config.toml
d_mlp = 256
vocab_size = 4096
tie_embeddings = false
optimizer = "soap_variant"
lr_mult_qkv = 0.7
lr_mult_up = 0.785
final_lr_fraction = 0.02
Each number is 128 + 24 x the weight over its row's rms, rounded and kept within 0 to 255. Layers, rows and columns count from 0. Numbers have three digits each. The size before them is the row's rms in percent of the matrix's.

# layer 6 attention query, 128x64, rms 0.0806, rows 93-110, columns 0-63
100:149168123138145133206152089102150162151138114166133126142114152131160166148145112075092131122128118121136134142123125112165102153147117173112136107115163110086125144114134140095137114111150125
097:117129133117101132143108106152132065163123162135142137088137139116106137157086107104123146132136120130085098095095136052129146125133100132134155133133149133140162138137088132127130129074146166
095:105086139118130150162111154120112097126160117123163153116133176118096162133116085122129124124131115105126086151107151120138119145151121141160117119166118171110158156107171117113116101141107196
061:162154115155101124129112107090142155117133170127139166131142171165092134097137187140100144125094162143146123139104102107169122158159155111140123146143122111165127157129131145105151126091098107
059:125111136122107117098110096133160125100169127107129100128135106154172083131098146136135135149096087106114103168110129116152171155115176185130093151139139129124098138137134167101133160130129105
071:180126141103124142083108135112113132135149135147104107133126152127139090089172118079126156104074131101120124189113148133099138145129122127107109139125143166142103118118133166098135159158107096
064:131145129109173134127132107152108166161115123129155152110113097156126128109094101091165135128162154133125132134102116111199135162136094131129131087147121153111108093100132107173133168161147137
070:133162081095158108148093116171140100128097153116087153148134113131182133115120144124147128142112164132130122126100117107178140132138150100130113162126147131121052128138124094138124126144167140
080:112129132161140112122089111129094124106133143115166121114142149094081137144085121119116114133174168135085120147085099148160127154167122081143154145117126163119110131124166110128151103095138161
110:166151141137129111119177187146152115068131117128096115131141128139139135109133132160131133142083102123148167129136151145083153122091148153100094094154078130143139149143118149129134145145143098
084:124148091140157157118091169137101120113123142133153149128123132139122143184107121121153137155159169136160135158077149127133119111156135116096103139141159101107128168158164087143134116082141158
117:122120127162106081102160172142152144132170094108119098128113113131134128077125150130119138130068105120143147128142152129102129098126096147165103128163096136148124125108108187153116138141111095
089:142193120113160144153143152118130116122133115136135136102131101080115104136065126140093137155132119076180158149118157142099125112131099109066123147127115092113120144138148125136132148114136110
100:159074125145121081120111114122111142135129093105166133147180122117145116092136115117162144135167129153120169110115144132146082142148122121165142133174109101129117140132098095139087131122077114
142:177131136132125139130112150100122110112135063117123086129135147106139091107162085146154138106148095131160176069165135164122118128107130117113144114144120133153167111121126143108137129129127077
123:152149160104134157143124119116172123101106115127162138158147152146104140139105108165147109114128172156117170121077169130146138155133134171145142106151118125098092095094132092104113132097150150
125:162154122088115145113083100085116169121122075143111137148139127089144171160124160116152089098127161107113124156134133139117114112134095099121130089121096110095146129142163147114138128166143127
131:149147077092133102097138094108119181110116131149137132153116081148097125143126157152117102121096106167121144183144152120125128161135105151123122146122142119164170127138070135117130144108131154
# layer 6 attention key, 128x64, rms 0.0806, rows 93-110, columns 0-63
094:150132157116108089169171101091126121150101161119118111158157102123109150135145146127129135131127117119166172138089098128117101145132124132089146095113186111083149108158148137103117095138140154
095:146109129089139129160087097164141114133142139122168137129147181125157094092111140089146113102117126126120114149176120073129114141157137134141129110111159130104129087148156120131131150086125178
092:140108140118126115140104142114135085124131146128122170126158153120140154135114146102119099123106089145113097153131148123162061158160100125195144144142095129148135116122138100129102072142127168
061:118150140109132123100143146127112112100083127131162131126128126105176145147121119100127098128135121149147142085109148145106117086084122167109143084152086177122127084141146097146090152091110134
050:098072181159062159123182134126101102123118140130102138139108121124136143133110098135104139122112128153126145133135124121148131162141138141099111119170130093174139103125088116148081116117133105
071:135171129092114141126150131156089094144120141182129158140134128130098106153138161151143118134146135116131109110169158090129093053131137148121138121168091129148094119142104107145156109118112146
065:158150152107105129080138131131111101123168097080106138137113119085112078138132205093134109100107138113132137104140152113148139123126150111158145124103146099139140112161119136140157113140086126
081:095095086096110166143119101109138152145106107114102110175141128078147097142162123099116121105122104159173153112145122184102163105119097133112116096101134117104150128110148137150122121124138145
076:144091127102137145113125116124082121136138159159142138124083097120112090142119081147102155136137175155163127122125106122096127100139137115161131096140126090176154104134141107150120114083143175
102:146136157126095118107120118126168144136103143126127089096155134106108137089113146128173119079093101096144132141157103141091114145087122156137117146127143149116119122098102144096135147103123055
090:124119139143105181090106083125078134099104141132155142106132110134116112136110125171129152136147150149095115143135125141146146079139109145170100112152135102157164125146137092151106096093127173
102:135095152150117069121151130131178111119140106121122145115146149099110126113146089128120132111099112085123157129172176127107126127097152106132149167104127118174089117148131143119166157110138087
108:143108129160165155129113097154133109108081123139137117129188133103080098135128132165105134156117130098122134115157103120121146099100110134155116164090148177123105160118144126169121155133161152
103:142107158148136117111150165103177117160180131135116101143135132162091165107190097137129138151139112128103164164096146087150137132155119113148139146129108150122144106107138155156112138162134102
122:105161155119146123127139139139143131141140087121123082143121089124162112131132113129157142094155122146131185118159142149141120123133165130111143118186118105171104144142131126076185131110141082
110:152166194112125128136145115094102110121144105153164153120145109170112141128112082130166101135127134148100112155125135144132118117182069148105129125136128089131122075092118137131126121124137154
120:154169166154089083102120117132114133125117137125114114126139150122136179151102125171155134070143114127141148148127129143143155116120153144114130089178130148107181151118159130114110086149121151
129:108139155134117102133168103093089131111143146134180098136131100150137103153132150177119167120131122095134137137138084115121184137104128096159102115093124127151160127139120119116088153130171150
# layer 6 attention value, 128x64, rms 0.0572, rows 64-95, columns 0-63
088:128147163157099157104112127152096113169114127195123143142117133118107113137164133111125168158129123123108098168126140117118118137134119084113110143088106129121122100183123149140099183164141125
108:117110135164118135123121109065088094159102131133117070123150145125106136086124111165130103132150137114124108155133152092119122132123115164120136094156135129132125168143096101182124116122169164
101:115138137107138109132150194163113146119185140117147130091175130081146150101108131141149118126127115143142097122140159136131163136108144141114182124155096109071167128121144137149144144117141126
105:159156129137149098132133152102136109165125149144137147150113130111126114175122160080101099124121150138130138108106120124101145138096119088163122133146158129175148159123160139106121148101059086
099:163112138124090145119117106177169132148136147145137134124120071095171121158125116098113143110120115123164149129118164094115097085173138146155101103122154144164105155121112173126132114116139141
112:144131141104132142155113158117121074161136126185149165120113156149173122108107140139140137127134157125156154092144147079117121146125098111117149120109138117116164150175152131132178140151131081
087:158136112145119139120105115154106162153152128128145130142124143100157120193113167109186142173096130154103157127118137088131085120148141118101111171162123104149135107147169117131108128100135133
116:102079161129122136135108118157128110115103084171144133138159122152157121158140138186132119111148154098097130115142107093127136112097168129150096129129147094141165160122148147114095159142171123
108:151147112123124148149145153132098126125167193125080160130111089143133118130102128142167150092125145156110110123135123160128152130089149103148143157108126111111150099171156140124111181137129087
106:158144142120132115067122140183115124124159121140117078139158104124115156105116137134140154153134135098062123123142073160114127123159158161134141170133164118120115108136108133131128129153152157
109:114110146121105120144092129188147111106114138113122128102114140152146126158145112084109124077136112121171183116114101086130128086097122094141126152122154152131106098143141131129127073124140095
116:137159121090169140146173164137153133151116145137152133137122140129142143097160146164109138141136143126098190083133145139122084151114112131105140153086111087141157164122136104140140140150175132
101:107127115095104129132153137176082122121131118094111117154057144096147107092119119152111133112169166130112144111122133093118166149133127174122132097156121104092131180135131131132090121130124118
096:127130123164122090108134107155145106125115139083150128120115113123131179137126113111138132107121093096111112191119111118173120126139081166105089126118135152143123091153152087103150083158125122
106:153143115142134122127138098159135160135148142140154127111155166156127134131132171135145121142132128168153117141164142102150095128168177096147093125127113149110123116167183149162117168094175135
098:138133118101125152125134100182163130130107112128155118122089186124152167097144135126150126149135120096151148100161143106112128175135110129119088105081108098109103157123139159146094142107163124
105:130143132121127149144177134096140139120149106143153155098117134144136131100174107108091102051135125146109092107127113135093132154142104120146099108141138176115131143173119088089140136132129099
113:107129156132114121096095110133127125126135139118145106125123145106098070059100143113126120145107114108153135094164137125135140095088187120130129118141169113115162097130123076150129129090105141
101:130132144154170131131122149139093132125126119135170117147141104138168127156119141134100133108108103138151093104159133099119157124085103113163167073090125143159127161134148170124169125162137088
078:191135095131142122146122125130148126100108110135149147124103154115129142121067102095156114125181128126153119158116108140146109148125159061142098131162094160132122137126110128173097153116136130
099:103182133134152167109114160114128104127132151112097135135109156164159164179137093159134156135120085139146168110142138129150153108113081118135120158114128125108130081158118117125174136116140103
114:129111092152148124109128177120117122135100127109109167155149098138122154125099135160126115119161136157110141150075150108129065085177149130139120096129137086125152133124127119119096166144162116
097:139151155115129109147094108162142166108126121114154152137108133147145125114132087122114128160148134129154144190117125106141086118139138146150078126180116172147109093157122103133070118136100120
100:136142124155119137115171134141165106120118131117128135102124134096130139119195095140096108153156136117114094171159175142118141144138133097129176118110189118144163159125161123120169108131137111
101:130160109104112146128121149190089130140093104150100111107098133145131112091170127094096096127155091119111108091142112134150128156132128101113099122132139114147131151109118179152153175111157134
102:115129166133135104120099131118155061119119111106110117085140138154126134156134129147107183083144145108129149150118166089134118157125128145140122150114120106173146155130138172180168113123122112
095:112156148130133088150149091104078107141106125120162142133079102145126124124077139125098152129155141168157099142145137132145144142084131094147173123134119162083150119131121125121175127158115116
094:188100154099133162111099091111138131155116098142124168133162125124112121109149138106100119154166148120100150121107155108141118138090143106093118114147123095130111143098148134097103171123184138
104:131112095138131145131199133096143118156089118107090137155151097101113097133133120119112151135098123141139105152110132088121121082152091112121144085120099115116140123079127131153115129122164177
108:152175095143125120124145163170112148126138152113107114149132149109130103153115163138147173106111129112133147145133157100115130098087119096092160148123087161076108122136128075130132096140129099
113:131135147151143111143094117141179105104153154130170131117140116161127176152126130156115123103132113138184156132135110095075085185119101126159155155113128132144135145160131150151122125110134100
073:098107134155138103137120121143107140145124138110203124067141123118106089148109109103104192123125129135173110145107143120124158135117104128140114121160075092143137105140118150138136100114114106
# layer 6 attention output (transposed), 128x64, rms 0.0912, rows 64-95, columns 0-63
096:104155137141110099185118118102113123122125145110111132148149139129143172148132115103152156142130116148114170145148166103153142181114101137132164097137160112096158105112127112105129094113074168
110:142121121148137126144101138174131141140085160119132144130121151093116117135146100107104179138125169129118142128107125166154126148154149077080096106090155110146149085144123173151137124115087120
098:186118132114130108134134119105105187148117091129119103126177108083137095143092103112134106082111118108137125116099126112150091117132127144117134115149116161151148168068158127124110138119135107
093:133132088111127151148170146159097106070145126118102137087105132147129163087122145159136115137123084130088145134145137112165111130126084166137118105145104117109132168125161120119160091134143156
094:110130109142128127108136127129132098106128130067085174105108117107161102088116117115117129154140140151114172162158157132114125111111120165161117120135130095150118095136089089138140163161114079
092:137117138123118141140145144133132175113133144091136080119133118122128172123136088147107134082116118138180115120162138158174104143114106109134149125163186160126139134109159155148085133161130160
094:144144097144159154114154158122146148131165076102083154111121139150155145145155149087112141144155103112149141133122145128144172145153127116179172140138131166117128177104129143140154122161146120
124:062142123134155113100169092115134130109122135145128106149115097103142146145145105104092130168101140151147137128105105130090138123129149096136179100179113096135152128107105173129161143115112111
103:134100166094119161169114125127110147124155146132165074164138200121126168124113090076141114127135096119114147132112164113118101140129098127138135118143130157133121144104135151115132075117119122
110:111113115101159143130150096095103116168149110108108153175111091142116119151124126114116114110094135143117112163073113081109115147124134100136121093150131133110124091100154129092142144064144141
100:115200122102158139108162109100141097132094094134136108169155122136117164130129114128125101109136117122156099163164133144114122094127150120134145112139130111117071134125123056114124121132131167
115:106162138130124140099128172105146122130142111161141098089133118154113120157147162133092114115128122147128118105145149137121128119138121115158153093152155200162171107155170176123108147141122162
094:147139124138110136122141112098163129166157092100119148162163135105104136121079126129078117167119142123114147154115147144151151134138130133146127150148136070161163090131115128147100171168167129
099:140153114085122113161092120159117086180112156096154120139130093162084088121120150100166119122147147156141150113162141129115160135129124147096169151115124138119078119106117108135150133136146101
089:129115145152135113135140141104085154123144127138095104143162114119177111166126133116150144135137112086138147170134108158141148105131118149115218122152108150161116126143104104148150110148106166
096:124124166128106101126124156106153094131124081135086116123150097136136101163090157143125142129133147143133130144128129108151163107127138144125173117149133121163135047169105149128101147168147108
102:142102113147155171138104168122134142117153151122169095134164083132080133132120149172144124136141139151086119125195138132136111111127102165092113105132107125175110119096126113158137131106139130
094:107115094127168131111159127152117164094117136140080140117155163137160096110171129122112144114093144113170106136140118127120090122141120119102114149091139135150092101084152101077105113132140162
101:108109123119121079142170089166161109110111160145118103115117104136164122096147117144140125143084069180083165101101130131120112154133115139126152128108146122138099113116143130152096151142131104
078:150114131096140073134112147137090116107122068125152144119153110104101124106129141151173148122147163097131095155111133133137106094097091113165118116155134078119137105137096153137156125157098118
100:164142116122109115128132151118150131154150164128156099140127168113091168132134102162155127089165104187150109120128117125145131114113142148107145120105147116085111154138130135109099064098168131
107:131133094133087113123146126141104099160127156115149124111102187082123123119119112079128123099139079138120144145156169130129126125095094095156158115154118118150166132121100148137157123084113160
095:086161107131114119107146117090106105126107126089145155185172104143104101100153136153131138163138166115126108157146121153128143108112124127128168182121113080118143141146137107172132111140124154
088:120113071147131153160129150135105118122115081121113117122123155135097129166086143094143100108100157158135133098139089119140091162182144180115095112120124143164131108136114129129151141158136109
106:165134138130113100159150124092113110112159104189134131133130107125135175175083141145124159144075130145100132140106145118139102129143126156117140094150158151131102083130140124170140152144132162
092:143170107134115128109121107136130140157119153169168111095125127082118135135169107086097112156149128158166182138146115121171125128104139146092090113135171143093144123152146102152116117114128108
093:149139105141138133163108112176106171132092185132127096127141122112139129126160087142171094139123124125144112087113138154108109121125099148141115162116088134104128140118128144144074110181116151
104:109131140161126105107146129148080138080138139092129131143088117142134147093139127084099088143121157135116123158171129098119122116129169128112166091185158112138150126138117173143121123135090138
103:108097137122133115104079138101150149133116130084098121057112158129156096129137146101135127143143151132114161114126161148117176152105145159148130115133090122141130108173102128110131180153107117
106:133142122096148120163113139108174150172121109118134127104150132149121133127140145049131101111150080120121137079110141139132101139176095147168150113102157125116119134111136144087108108114138158
097:144181114151101158111148155152121076144076141150109078146179107120152091149150111127136097109140125145132136131150116131162112069097148146115129144141139098136138138150144123138113117139110097
084:145146122172145147133087105118143140135077094162111131092159105093165156145149164150139108149141113120114144130099165144146132142114129142123135164149104153114120143121151076159133116155075108